Weights of a small GPT-style language model, trained from scratch on English Wikipedia: vocabulary 6969.
Each number is 500 + 50 x the weight over its row's rms, rounded and kept within 0 to 999. Layers, rows and columns count from 0. Numbers have three digits each. The size before them is the row's rms in percent of the matrix's.

# gate: layer 7 MLP gate, 832x320, rms 0.0401, rows 97-196, columns 280-319
# up: layer 7 MLP up, 832x320, rms 0.041, rows 97-196, columns 280-319
# down: layer 7 MLP down (transposed), 832x320, rms 0.0377, rows 97-196, columns 280-319
gate97 101:579462455473525514461575489510464666486576466509474387493472573522458467497460505507572488490525445506405466553509547496
up97 110:442461521428524517544553449574459413459498538527447511487542369468595483579524524506493464567476478505548484423392531537
down97 109:500484565527581529382502492493495601435569451515551630568503465508536438430435487437457515532357467502456430515531467547
gate98 103:520441500564537460540519475579507474517506560442512509445449481463456390480562496484443526493505539361481527476516478448
up98 094:339462515533423462537522318431502384507531507514527490489535425525525414554417416499596515532413486490500440554565503539
down98 099:543474484466486563386565542509558507505494449580482510406544550510451493497483433429530434446546424448456641477492484504
gate99 097:393445523463523498552459589615512437589589476454555526549517513531539571497453514485560417491507458532519484459406417473
up99 097:532458526470497524466425493541536594494488477380580555414362499447537465494459385526539518583506590490506508580454502377
down99 089:547440465558483521474515498456504498411464544561451503536459586513426474498461484319462557452453536504553463469552549516
gate100 101:539412533489579472527466490572500505507405542472458361489514451537521533490474474590440510519536457495420463503536552530
up100 111:489422531551452430548460461526504407561464657503432417465547513465527429562506547521517526449542523448484581537443461511
down100 100:459512494537480559516508545389520526534607425496508549516446532414464496383506460456453456511424517399460526437487462453
gate101 101:447493504526424473521523504485504490540485433522591469501446519561506459467429567508496458466459528456504550500534469537
up101 101:482521529483590417573576620562447560524546462422584423523497488540408473419512486484530367567490467388463516482522439605
down101 098:587468473477499482423441600528619492514445504545458533526533496438519575444508494522577453528527518554529466555524495511
gate102 099:464475440530400514568545476465559469533490526459598532561505540532468511433521525484430469559475427424447536462503506547
up102 092:519558463549515534459480456459476488471528495498484604561538607558466561437534531508430450500445473470443493547461523547
down102 094:532551457502478413466411456562536431443448478454475437526584469467536492599480521552517576562449624530561473511493496470
gate103 097:487408501468525520502385472500538547462514462478430456570539520504479469439526489535525493427466519463601484449557483487
up103 095:508467538552507542495492559534555539481471563457420589458546598332503552461486485463554496554396521439494559477436522482
down103 097:466477532486381527579507529469501477506571523565632418562486430471482438523575512605497505503571437387478509488590415446
gate104 098:433497483489486498525515509488513477523479515501537383548462501563465464468497470466451465441456531368509506585530451411
up104 093:517487568436458435522485504482420459418470460564436552506504442559530481578559424449458538506533536588496447511389518535
down104 099:513523428414541460525541504546408540513443544445546538499553492500508585413558510406602524565489470556500592473528480512
gate105 095:513462469440639533405461480437508382426386399488500529550479443437465513482422521452482560558393549507493511517485581451
up105 093:511454578496524523475494492580512510428556515447547430584533540463444545522499523439484457498453497424465645500515526525
down105 091:445470480450509557476488485472530436455452459493509489510477465467494486410502473252507506548436528467467382436519526425
gate106 101:519521564468457614469595520460588482481510559527450405404474487501442463462547535594479452575548481605501537484560374456
up106 102:569445495454479533404549458523510561509555446531522546378408457497417526452467503475533545539476395492475518534515555503
down106 108:512495576499513462503556481483467466495504483550477425517451474559429452497411545454423478448469512520469501500505501463
gate107 094:467541492559537497459514449496441597500570511533481509578555559421433479450457590450502488543493408548520486528514428466
up107 089:433509473490540540482472574519481487609492467455411542557472495598477481493436448500460440527571526433528528513464523467
down107 094:504443497490395527493506538481554573519497398471494434526544566495489581497479472491548518557509469551509584490498535535
gate108 102:540595403549571472453547522505504526518494520529622547582458477397461472441469597535565439424495513563479438511527485496
up108 102:542508487517440524569408516523485483561528396518478488573556509494430453515458434503560453417504578480418470456451525525
down108 104:530577491490510470567433469531458587514520523640515481539440489489475507545456493470556453441490494523457502452538577524
gate109 093:556511533536520470467461516541553395441490511505482574495544547524504498498436548405555516504490584434502581511504474525
up109 094:538401515522530520466509468544398460454532428526544495582516536488476493522449513554444448540670582569541438539444379544
down109 096:510529465554448467472519519530518532406498512474475524473482533477435481462531510481463575436472426443470551401585497408
gate110 097:465540469519576471595536494486433426540464510481445587511479465518538498430487487457417424471569533480469526497558393464
up110 092:509488421502477394353510556493401522493445563488540536561590449532481548494498613498511516473436505512431452464531569614
down110 093:514543516455524496580562455419531581495573535495484535480433493508459493537584507512467568505461499494520498572494480419
gate111 094:528507508524406432443399531509589472455484458564499514536522551539491502488548438554485591481547550565424394477513513405
up111 094:590516454427484507525454505581454573552556495464555572495535410575465540531455360470549558506466466431489476479478432426
down111 099:502495498507461532574366491498485452454509469504502445529511604466541474523496464435552528475492537488480602424428427496
gate112 097:549421518488615455533514438614566528466487536487558419551476473514553502510485461516530474497514497536488487505478469497
up112 105:426436494508435505515459544488543521647468549506484511462551413439441481546487462519455490435517582488543553560431407468
down112 105:526440477406430529557501509464581404572555463544530528513576561566495534477561508591492513445444531532390492470539435465
gate113 099:580428542404574446457500513577539416464495438389470448570430466482459517508517463466527487473533478541569465478482479497
up113 091:459448484567514468503462521445560412533504448483511430558548425482572449534522580515547529457462540496596526511544508459
down113 097:439505436533482524468489477489411547484511576397482594431425505522545480441392465389526460575583422536493533484516539479
gate114 094:470494483682557427523481457475464510491491553466554492492544501390514439512501468522499485448443581410480509445582587497
up114 101:541486474496560460477549500469539524485530444599496455523535520550398440470491506557456470449502438456587477533490538524
down114 097:491547423583514516535508541458470493584518662452512448464492500408535450511532512481525506503434500472410535419498448479
gate115 103:516593472444433433482514505460552492484500458430498510449471570483453434514535549573475496496492551397543444505455526571
up115 099:464470497493592498433501550574431472479543578509509453510485491586466493518498389499630548494537493457549525505472407523
down115 101:410557523592526464494568469467529572654524442464518522501493422634526582547548483537521523504503544569582521486575461544
gate116 106:471422518546527420575477571393470491470520507467459482528471573573599457498558376501469486434491552435446538490490491585
up116 106:430488553454487471455499537554462435496544566538404520473485473495452569402592411501490536587557438497525496529514509482
down116 103:601510500487544510540581548531486531467451484521500561482496498553514377464466433419523559567591485487467476533487501524
gate117 103:514399529367475517590553461500458507529505564527498463572457520452407528549540434541376505442521450519508463490403532561
up117 102:445484495518453415442488459563458549435468555503443368479518486445480518425524491411554510486549523476541578484478576507
down117 104:476546493437484540516538458328402429550471467524495521533437485516525527528482493552466552529507496478467485443514527391
gate118 098:439440358545505545519429409481517510505494588568532458560588571438612425431462558488454530425452483500420564478548464468
up118 093:463592546464489408528529498504431517479552428581471565441527558566422540502446457515462499515407399532452459519474557436
down118 098:542534509462456504509466472539452484418449447449511452409435525395432444502503447560503518658501474460569492486533436404
gate119 099:544542509568406479422499610539450500497479635523510582493451392458481632507543466528519538495498561479565552407531537546
up119 105:500604505470474485542463507593419551497419454418468550522466501509412503468437367441558426598505398574506459535459455486
down119 104:359508565478503533549549431484510500575510499543496500481459515508557424514548431454561519555479465516510545539533450487
gate120 103:483563438502521453518496450485504428425455414501574590468473478540509463504482490493456501551558518465562602565488512474
up120 100:539503577433494624575425457558593518516578462407541535537496462457433500494498436460499550521495503508454458482557493449
down120 105:512575521515443530469498517448451507522492502539430517390407544470552490510536480429510424459646436486518568568492541591
gate121 101:520511480547499507431529485468436444531505538510527522522502471572502540494625580525423529593423477518536471409567402490
up121 104:536465491547473497379487553507619439542438505427412561482500553540412481511588518527441481459464412538550490488554603437
down121 105:530523570605622399595609522533506457537421533541571450470511482427524514513468494499441545489447483517476472396495533470
gate122 101:530486535506589501399548488525441440501470459605563466498359527535499467545486561489491455465524435458561544498566495509
up122 108:563450416531568584477434429508548505504535456586570487456458516535492398486493448490476516413450500519549494530535580381
down122 102:494494503495508480567499565434504531509498460477403502599483442386574573445488467422496556553483538431427496479476440510
gate123 102:591497516505470454449475504553498447502523525491478472479488509447530455474531490513444559486519513482567507510424434498
up123 107:498506425601437522444536508515415516527582451520518557494539325438530533474508511509508555450465517509521584438400532435
down123 103:409488487468524552521455508404496493427513487543467530465520477505566542482461542474568454483524473518464493566527434517
gate124 100:561521561399586509492473565507526493428534428473498537501541560422402575496473506509635524580417519526511409490501565499
up124 093:498488476512457584484582543413548458510485506503431574553572499395530545444473553457439462432427519378475478511555496549
down124 095:522502531476498453592489468523408559536619507448556530533435498484426519590442492475541437490512493467553484421472441514
gate125 100:586453510465481543443552518392413554401437510490503456490559452507444507478498535593433487544472485527536557493446417518
up125 101:540520510500541440450432480444583567535480645492479411494424461479495541528489515427405462449539538480435436442438397517
down125 098:496559538476575504406445507478388524574505491509430510568550528513453600466588407593488508527458480527514425483440528496
gate126 091:461431508431546424484509518548437456500433518558540526519491513540530495475573332484473473495493465605556588412484488515
up126 101:568503527437454476469465565503469504507526471454504420481545542488522547581598498494546612516557535562530491515485497449
down126 096:564534461413565427491532428427491439526556547475465545493469533474445549582481669453534478480518498506510470480466529530
gate127 098:559469510468572519452542511440472506584553429447535404382473579538430504554534547519492504496487508488530466580521550470
up127 096:570435603495512509427515554534465509558539442576557471550518533529555474542422530548550473534454533472571519487459431454
down127 098:421582479513490508508578526532526517562517473381544453402442447518511497437612533563494441438514522521430521461534517431
gate128 110:584425475430444539554483481480487528514482426531478490545530492513527586536553468492452482521526572534555437555420432599
up128 104:623588445479606542589496520503490442450445436443535464593442470401447440541599508498533568522586434485500504540473471573
down128 106:404407526402426461556571511500621464544531513478547567520517440472508474562484462457477509495518486510560405545502405496
gate129 106:574487507544476511457422547523468495541534585499520534494493441519481447472534440474466513513554482439511463554508476476
up129 096:423530567459483458438449486459428522454497416491514499437507519492409514476510553501523566422441522412502569571572510510
down129 102:584519483472558492509518511521564437540428642497506495480496468459528417419516395546468518518497615449413562567537536562
gate130 095:533620521546613495523517351593458470552493482510529476518446617498454547503502529508468521535471443492491517488516481536
up130 100:512496500564569470466488524453548623528531487566589443479472373507525478552563461534535469495451448508563488516544532514
down130 105:540588554490543493419496505580484558530478519456440545382532571491459519469444408478475541537547407451496517524461448500
gate131 096:576533553564556532515425391529515504563499438487477523425501428503531654485515480518504540472541517524404514517388495500
up131 101:465484480507528489466455520454544483439542588544506455465452512540555422563497542436533490631537535438523526496417439481
down131 101:442514522470543486532471557530520446505491507504468493496461457507454517510464549420470459393474628607520486525621480528
gate132 099:533484475466509515532570450522520493497476456465531401502487564399472420426469562498536465494553566485563628484447523491
up132 101:523540443522502419577548389532516474476444521517458417495495536493471429579561507517542472479475544492621448462497526574
down132 100:424437457529577530481475512446486477576509528607469457546458529496479491594545469519498486488547532600548560493584544433
gate133 102:489512488548482501526483549643557495529499557479495458468579509472433470568553519522519620432538495536506568527440534530
up133 096:455446538493515420473424529406565490447506466507459508451476527435531436480545491472404526568489582457542435487618406513
down133 100:475491498466508427485561452451447483607570519482563469511491519483505444428473540463567506493486476474445595520507539523
gate134 093:575496519572485600490446558531534581526403543480434579540545509506484517562409437447629538482394572494506528552566512453
up134 086:521463445462514510539533474483579434563452511471540488464502616526459557537471508507383496487471477533586479516597515422
down134 092:449527551545606449520390541544484527487480512488483535423462509443520457478437510477563547536509544492424505463550460533
gate135 099:589475492526490541495486522546449578543549533474581475631431644554554450407566494495506494552518483505541580492492512612
up135 103:393490481630446447484401590545566443579448582482454471518475549427494439534552623498448474559547455380581540610486460518
down135 102:598501544387501522503516429439608557455413492482525510511472509535477552367508464595538568423515483448497528423637499432
gate136 102:565562395536562435483494532537471500458482548560476492430533475519529527529441600493489472502441498431601551562567430493
up136 115:488543532502470486438486539551417479456478560487350459470396535408580451559487441506477524562557492505466510414523542547
down136 107:494585480589497422461462458529484446535450575580580490516524484525485474453496435565469561473447474523465541573440503522
gate137 101:435487518517453416599508481473480485544545482578430584436524422494525450549479457483547437528512486497511484432470515479
up137 106:484507449481495451526446540404403501476420604471523483592455540550479500420546462499503447469645482454515540584500500477
down137 096:443537497526393458491549494572490549505476407540418527508582401582524475494534513584516506471583537511554492458453460480
gate138 102:517504490510451545486447412455529459482483564496501484503544553479552511472602571591599531494581508423515571470574508587
up138 104:523459540544578512499518557579510555476535541587528536506573492466484466462536592513526411553484456499480545644522506592
down138 105:516462483557553477443521582511495420486572489464482549433492467522547573519498431516510583505548469412480470448462394582
gate139 098:509489474394428490479480509559557569501597422483428541493553501445421531564536534536512453566519476497504548519320401462
up139 105:492523561506520568456480598565557548532553401436494597527564509436534448603554586518518555521395500439502481500456454474
down139 103:438465516544456527496535337467506493525490527479568511454515523419496514447551499515503469468486520445502411492591513437
gate140 103:523490456512587560447543539550458498396540439607540469488579464461533425513559457564504483562478408472566503488438459470
up140 109:540463438522544467445499559512535440388438520598582486484470433544479444516517548432495488516440439495623483468492547436
down140 102:571448421494469460554481492457541495520453555456486502550505603586490555524451525544458476437633559574505564541598471527
gate141 097:434505546462547421479550442507548419491458483508573521483553614433536473522559481464561418585453397490570514477547464559
up141 115:451502594500456478391584556459503566444499501459504622393481581564521544549513447482550386434471469501528475515590535426
down141 102:557591399536540509512465472474514476467545487483439572576488474481543564551503461470461522457421457466520556515558508551
gate142 103:517497387536445462484550442479373451553559592509509442517453481517595513535420545534488562424611471497549484466482445499
up142 099:475501485541521493476510464456471544448560484481499403481484502419471585440488482492475528537544434528483547535505429429
down142 106:476432494538487425544595557484494446530556456577545517507552484615562406557500517581457590482513419464550519553507460451
gate143 103:549493496601474463492572522426532508540501457639524570470426622500493492546430522498415473529501479497505577451559449476
up143 107:524495514378546541414543653484497504399567539623463473555486409458541602493554541475603465542434486521572606423443546488
down143 110:486487502502499420583456508452550483488468501600513430475510506471472423520552497399536492510471454554419467529546496426
gate144 102:529461554476535506495502482470572514562547475468471504499543547457471545600592410535440505522551527512530534489579474498
up144 117:465605476502477489563536506536395432517518543506499445625460493457546478464476504494547451488553485603526520448485560541
down144 106:427464509518512544549453483508612532547488601465527507550568559504468570460443470461601518510492524515591540662537503568
gate145 103:547506404395454501558563526466470556478459478485492482429545496476525496399590480492438461510557493435543575461532494571
up145 093:527494396490411434468606374520520528456449505561594528454486432547434531516440552483443515459501456527536512508570619515
down145 098:530478461450538561471442560478519487423492525554605564485554474473416437508557482531471514567496524467490481511492455511
gate146 107:425479457530513416550573543525473492511510501560555494590510513522524489512521609513438485485509495517505525487521519565
up146 103:536499462478468458492489555482505440624487539500503487584439523500455467514441442517488536483428515454510490509463474459
down146 107:460506451535607487467591473527538420437493481379574449463560496463526526536421539589587523463556474603406391532415451524
gate147 100:454529507506484576539463525491485474522508471529523529526470507393440551458472500481476573529539495496539454448573471574
up147 099:491527520485418485452459488418514493453574470542511524486565539491423524524536522513453602430455475467480534513604463569
down147 099:498568475495542507454592545493483480534588451517593425495499552522466491540512409522572522452450642494464518465487463518
gate148 115:451524556525489552495539481511477542484451461509495505526542461433478525523492432538566451545553554515467570531549521529
up148 128:450500499542436572435561486476449531488387519541525536542486458595442551539474590424552458523577551491453452514605599522
down148 095:512489497573557410520425547501565479586359425526510505394435526600529614583399523519504499570472402467364458439497519532
gate149 099:459443576532519516418435542537512563623508562374572516494478455492551471439595508448496500510462518462412484510552510523
up149 088:477492539494611486449428533567507525501561524486613546461509390558512569435507451498548554557462532570467500517498513538
down149 092:529436528398496572513528471481477441588423513367431541477580520512517512469476521584504506496509516457465513493522480458
gate150 098:577574479469566607513421500543556569543511404498598515427424399538561507544546536511480571568483359549507523510542480597
up150 100:507506517490475511501482535498466525444459537548522516470468409570399465547494533530503502478481400468504498463445511532
down150 101:443522464554548483463487600543563577579427504495473401495570558525501472466490504490443582453480476574517513524470543341
gate151 103:497429460500478459463545435513503460592556474512585528473471489560454507481578508513489380481534481501582517490532492489
up151 101:522501529439516484539498470495525452520492492491538557606485486588437546604537419496565459543516520506434410477471435574
down151 100:425561511490504547449533530562514612541481545583433477554598523382511565419440570561406436567509542460572514466520466500
gate152 099:418461435496485421549579488519510532476451424476514444477571626472404468449471491524415505520556445476535542511424466484
up152 101:475582493557448461394510442440426528514450517399535447546501433574480514532440490536539554436498456440511412369538462536
down152 104:540448570482481494579507561466546466574582556433482507572457586497558526491596494479535522473550497507450536521466523498
gate153 099:493432452477476526461543464447514449558442476543475532587522520483541513434511545560529535590487476529470491591513510468
up153 112:453435541600534499438541548521522515468486470496536511467487445632549467513443513563487569572487517473544580488538484412
down153 110:527508534527435517481488566555406547483472556406536527450434455479543504458533485393555506456462516520526557449401464499
gate154 101:552616523439524541507489533482491567473497493490472469545416501399514531503613534440545431497570511453485532530493449495
up154 105:611551542404504642593576553617552457446503432444470473492382381506428499509604487522588618547471483520533519371473475488
down154 096:473494530519473434423428509399527559435540445525569535564433515460544412531559522531478556469511488436534539560606564464
gate155 102:494455524429512512513527433429490421516528422542453496504449468462501566552428552524465337454444444430496541473495515486
up155 106:477591583470479602473536463520573556501501414494538555490585472513478531595558559497582481527495464478456550465469444446
down155 104:458460509561430537573419519514508507461577466600499530593467442472509497495477496487464522518548424506404522506560518540
gate156 100:519508531387492466463485493490579582505568464475492556482552569278462499517569408520486534381454494473472511486403500430
up156 090:561586575476520554504473483517578534444505519529503527472471407548538564495395503458477485488558399453439565448576421548
down156 101:456439497537539566555507524435521513550505493479554503494513512491503452518496403506559463489525471482415444431515549435
gate157 098:603530497480429511450466543379519504445413479529443507557446532520526489457407495453506412529577483535530466545505525482
up157 091:609564529454519465566492534469524459535632401501418454496467487462541468508631506472515432570528486474541475526464570467
down157 094:477474477552471526497578581460488613508397573555562556492439425514460510526474589372544536389486519574498457501524469422
gate158 097:520504463470613489515526461441532566548484480473474520533588561498499506448464572560498478477524487534473621459532439472
up158 106:492525538536448473429467503459485469519495555545455443507532599433500545492518520584463552490549470486493456551431554481
down158 103:482504488482471451507541456548443491593626479472510569460455430507447458573474425476479382439506472495489551453535473471
gate159 102:543482437545441490578499498431449533535589500558500431463480556441513537473625421532462477621476546542440460532600492470
up159 103:479502498464508602504453436484509382543481459571491404464468513525469534443420499488457558430511392469497436564553480488
down159 108:460520475467448541506541482429533520469571581383523542447536461489509495440562477595446601555414524549544469513537401473
gate160 101:474523552443512627533641550448484505499521495464468512463597583516508498500438484571537502473446495480518502501546560390
up160 101:442486549491514511524501518553462427440519557566506477546506528480413506527522580469441541555569434492550496570562483500
down160 104:555507403567476447460493467436488578476575461546497531446490494496559506405493489493543422520354498590504571505471465426
gate161 093:521466478522515520567503519438615403494513417495512465494549568537395426443505504481601550471600483476518475533516448494
up161 094:553465439418516582481529494525497579420539477577446472497538533475475477412463491568602515486453446609311472484595519487
down161 092:481520398474556563518469467476552455564489503509483474461541497459416441568512501649525473527592465348541505527427442461
gate162 093:431550496520435552569486430504534506537538559536488559514566563471477385487485476532523462461514445563482500444640428566
up162 110:510461595498476575517458511614485530504507452473492565448542501479409498476498524491502497500545469499425611425474452396
down162 102:487454490467478385474502518489486521544485451392463507414429532499586463381492501497523472467583494420507497541486429360
gate163 099:464583527428503454536537528485546535458493455505517510481492534475513509467447534428509389510469452539448499462532525486
up163 091:516562482494514469473528515463597519534467523466428537504511430606465519480477533539490569541490447516508428421497501543
down163 095:513468503533450469489518427520454448511574490531519479472583539457565557413490432650509440521471473467541553452530424413
gate164 105:539450498524572462595472444413542524514501565560455528472517509484431438529586461599499446534432449500560499504475371542
up164 108:499530535519480551489584448607466519525595454506433451468568503472442571551535574558581458562495605468471512494419430454
down164 109:497497459445484618503458462408633518493447567517464503446570501453435521540466435520504555529506506566431548482394463603
gate165 101:472385507435514438473549428522481409419477551520503442522382464472514576619479513509363554447537455442586514447495533513
up165 101:410459417622458479376525461531455493468545536476485469456515489592428495396427536489431506504466479496517516451533520456
down165 102:496477587452558414518484421433464445606473557571554499494490498426462463538454491481531589492407524499445520540553454474
gate166 103:489508550516534438566556543555430535570521536486511405476554564609592591579479464492538484514449405499565451513511548499
up166 105:504522457457552583403583448429542536624466497533480453527464432485443472539552585520462521520500484465585516522485512400
down166 098:527439523571461462495474606573509459430562447607443416517571482574584483504530496566490518524567465415470496506552525511
gate167 097:568531529585512546451434507520591504548465531535442402515449482526486482584530558487573550594494516476602456534543419472
up167 099:584475607510537439458519439526447613527495520557512607499430395560580484492421471507508483490527481426426451486535565432
down167 102:430480497474496463502521534414515526510509545475490480493493526478514497490621504521406532533479524513520542495532426488
gate168 098:473516604517512456552508537554480416507503520399545478475495536456550477535491465506564536483422529568471454429602443512
up168 090:536499531560391557486459516551403470518548495517454571426456541444508431413408504448586527550549424525557534507445451416
down168 098:477527486489463524545559433519593509432484545502429532575466571571475505495491475489453369468550554383487485503486505621
gate169 096:530524498589450508516503396489495495415443492537473552413497436562565461460468508537499535409517510530519558464459529432
up169 097:530508522476506494505438500508506503436526448444356568578533485524547530473471507538515527511478512452454421541472425398
down169 099:487596524518473498485564498454493538450414534595452482487467528506425457469477471526511558491533522582528510418540610489
gate170 096:470541470460483522565461486520617513624611424492504448487446460456484549467577423464464441503523451580526456421498509474
up170 110:510487559512519451604500636424546582552564449432510577434550512476537507554500375497530473427580499546408496445489529450
down170 098:554464528507507434521552522553570503511531543495485539489439490503496572488466567378550532521387505633498534573546612542
gate171 103:484560512647529502474531636583499472456464497558475493377426552546464544458462571495525512497462534526536546385591530435
up171 103:479520423503512536557490460486485413534485582419514526496591562494524526456463515473429429493546530438545496514400457484
down171 106:519415541632552550435493557515474407471585557506509549504472480510534538528537567454516544518492524497526418491539521517
gate172 097:536454495544491637438462471529487547498419390459548495579581527511609545513393439496468456573532533515486410476540414536
up172 090:543487578525533491528529474473487471473478435463403490540467503537519507439538398488522522616497470539547444527405559506
down172 093:392428565428417558519462509549472556515472522473548484473624518491438477514403552610471458579639592520583441598506428437
gate173 103:608532428476507505432452418469466464506457448460473552519584468498518625537499460489452476591460488504598527395472531562
up173 105:472505480530388521563518444550541541571457491472411478532492508525565479497485470497524518484542479503464491487534517592
down173 103:614495519559512533534467460507417570439364436447560578487569478521386509559522451510498435545495503509449479451457515462
gate174 102:437487507548529551482469487545491531560468422434494540487436489606431448550464527471513488521494493414432402587465541429
up174 089:486489461574402421498533467572580508448508493501564466519555464470629518535520571488494481490461515579494487544473598501
down174 095:517574478557579537537432471502414656510579547499442472468458567517428547506520388538483519523484473499470614488514395499
gate175 102:498515521489505471497447580540495427499500436466567508526455481506431472586476378531606553541474460506649339437397406528
up175 098:497449411540497512523456493523539523504461527506467444459500548543518453434491540463510484440597466512474448533520534437
down175 100:438429527478412549456576495567484552460522448523463503525434487436440584605483471438446512555445468551439531533457436475
gate176 107:415457492477489498373519498553464511488515506505517471542573581485484526458427439522460541479581495539518462450472438525
up176 103:567448524602505534487506509450555426593485562548461477553453535481449488526507504562410497473462521452474557502490443577
down176 107:501459492499502538499452545546424545464529506628509518416533487449575474559472443432501425529451439402504469566475551504
gate177 100:543465540433495516529489487398536428514460489491479466522405515508515558549518510435506534491502474409499482497492583435
up177 100:586551456511502400491467477624435541463477568485533523474414520456497464598489487514515620468536575517514487456480482457
down177 088:416476565552527574485424541422467522516453483520561415498536502448545426496597472700475523591485484427514497529636485592
gate178 100:456450489505559523466537530567524571411494494522566566341517441542484493495486464488545544527454467444562520449472451428
up178 102:455395522598527492551585609538494536434498472514580525480508447487487394508492564494451540484486525421533476492521475467
down178 094:549530570496396410467527375517449520566507470465566572591419535450552540496454514503563474474542507481506484464526512545
gate179 101:517580587634509453530614506518448542557510564408573501486533476396543464467523533514399497465519466427518451494473489465
up179 097:481426480414426482505646496523533515536449484492434483439510566446414516487580550504474421484511464519472538489486482502
down179 101:420460469458450502516439480505565425493462512552564461560477502513561451496540519516592483548522445535481524623535422526
gate180 112:451523407581439542429537512402417352528524552544431596573587500567539425555545576560468407546441458497431489526503542532
up180 104:555579425463480578444574531486502539518535506555497510559557469525526533458487426494498520569460545498485538421520572503
down180 110:456488419495433448536477409492554549460519520402503446555439469385475473486498468516456467503544370562513486373533448541
gate181 098:439593518489456525528408508555518368555530569517537541558393487468516509505537476559430519504529485529563532490489444456
up181 099:472655493547467510497462463520466472605543499530513436542514604508456482517520546527538600522466541565498499426427476466
down181 097:504459557506538411381535519499483559518538522510488538501590452527595499351395462464499508447571479434471428471541569573
gate182 098:471526568379547530470548507621523543493586514516499497444545450529473539597497435516429514519452491509481526426498545542
up182 092:502425545442504585521431522464579533493445476513415599544547419526464406502511545514566509481431519489454430417467523538
down182 090:552528501546454540515492435469449509568456470501552509449479505448483493552492507522457499469560503510566523533489554500
gate183 090:584547546537482524588514566532478535553445484443574497508426443502467497558592450459491583459533563572486498469497488490
up183 086:427434486501501544429527537507518492489421454564451540379505511550529505478465577479414485436497534491561427503468496557
down183 089:501551506463522531527437533472502520494525479551475478539513462455603571441458637408579422529523390457466498571493558474
gate184 098:484468528566436538476441410431504548484487555547542531521591534482501539468459541539536427471457479496501581395471437472
up184 098:520508488524504543520475628503450439494554529399430495508469536446507497547608540474444436445581365464567564460497587518
down184 100:486522521577545451524467445463514493520563601576423512558610508610416488502429530418465560488417480469538442532557473463
gate185 099:549507615374506556517474488497392458514480456559529604580482411544450422490534467571436527551492568472637453547414612491
up185 093:510391481536422452501457516531480426491512564463482474443408507493561566514478513450591517487488524501524541516500460503
down185 100:549448442446493570324503513489541509506503495535559452553512476543556491548568513543493507554439440535511503435470466535
gate186 089:405499459528493482502493516525456439579473473540493502514564585458525506539541356500532454491471543572440516518475566480
up186 107:498441544467501568519493451511441566515433587548525443472516539466497535476465487510537500553560489518556490500553382577
down186 102:522506486455471532543503536426553513556483600473481426537408554506481492438479494601490466504568524521526588534533429537
gate187 095:491457525569444562532539407538532654490510460497545448542559407540502469489507500488546493497528489396521492543408504538
up187 103:526492548536505492511489554507538557492558567493493503435515510532454450542489542508473464458544526614479451460456509433
down187 099:449488489534576492491502501493443556497504488442481621458596518459553543546605446697467542519530522566535452487503475457
gate188 095:505498498518522491421404467495587502450547534545528437468560496490511571497381545377491488486436497441521529635643405396
up188 088:375465566501451497508443545465442496470527462456574491536457501527530410512513473523515579546509523467601497450511537476
down188 090:568534472543547535469574442494563489489521502472503490492476499510447613491537516377421488461533465531470589584523351524
gate189 099:611533593540500468501482507527475545470481462487638427484500458470523532452410412541555487579464533562538448483464473474
up189 100:427502581438516474554471455517517570495541553451471466524496457538512549442517462428460478631431520521455496475483465595
down189 103:516453485505411547451570563565482460426467509506422439576487455408567486570512530380497533449609490527472584547480440505
gate190 101:560556515639434470423479539521439514508549549559430530518547534476474461523508503486473488538493547572472528506497448446
up190 091:635482543479519528539491514465483525510497493447551505545510504542432488483501530454439446521552443554570513533595536544
down190 098:468572508608513507522370472568446478502447452499450509495514563474502546469476483644553533505455528557497566395477470475
gate191 098:427506531514628499482561534488561550584473508518394498451546436585555510506533537532488510557546428525474448482608460481
up191 100:466437435512495591418544469432568416371499467521448481516431531432488503573447531489429570469469499608471514573432463426
down191 097:546525529525471409553491549481528543470531488560597446493520450442620522424427470553485413513526450561430524415473493518
gate192 099:602553510528506469564469559469472554519475461526448574410458529484616494527516409482444507486564428589451467501619443486
up192 095:446549502531413425520605479543472444536504488508451398541531540502526471478539457508472507403453481515482498444490477476
down192 099:520556487432578476457390533443512626520498537487485519541504485505644557542550530419540531532437585450441549546583531542
gate193 098:475507511445466505474578528463552428459432410548421610483491485421505453492512537528517507485551423531551479521469536507
up193 109:509519539488500477503543518443527446613377450489567541500506440485417454443524565517466473467371502579582502461474460441
down193 099:535460596480472509512447584619516430561516464557520531628499460513506606451536508486516417469462492512514416453404476471
gate194 107:443562579570574562503469447481490445519569465547472621503508500456467578529505558512547462554384546484562558591489451557
up194 109:518487485544525537470503545490435537558496489521455520513562511410499458563464458501416534592487426393571522631489465590
down194 106:535430500534479536449549439565453529553545436557561533518530483419509498515629593528427434557444532439511483496496499522
gate195 103:423489520474501408384471581563512562551508443505498536543462423509452439488496460550542472525580501454511469491594461568
up195 108:532492550526536429550475466563521487568478535489492483545462584497558618518556545522554478487423591528493452474459463544
down195 104:550509505518542579547511386467461528499499430518480426483580515535445520465602538430502489492375472485455539610561474522
gate196 092:433575569446477440416617572631569509460475480465488527467500487551521478507524505467497523516564488484613456438489539495
up196 088:584565489415528511488486561412515544589495598518466454483513406460535502450557474511468488518508511467535425414586538528
down196 091:490430518589489550397536511624582427434525427535451493532572549525505449597515427553527520513521504477495501561469484566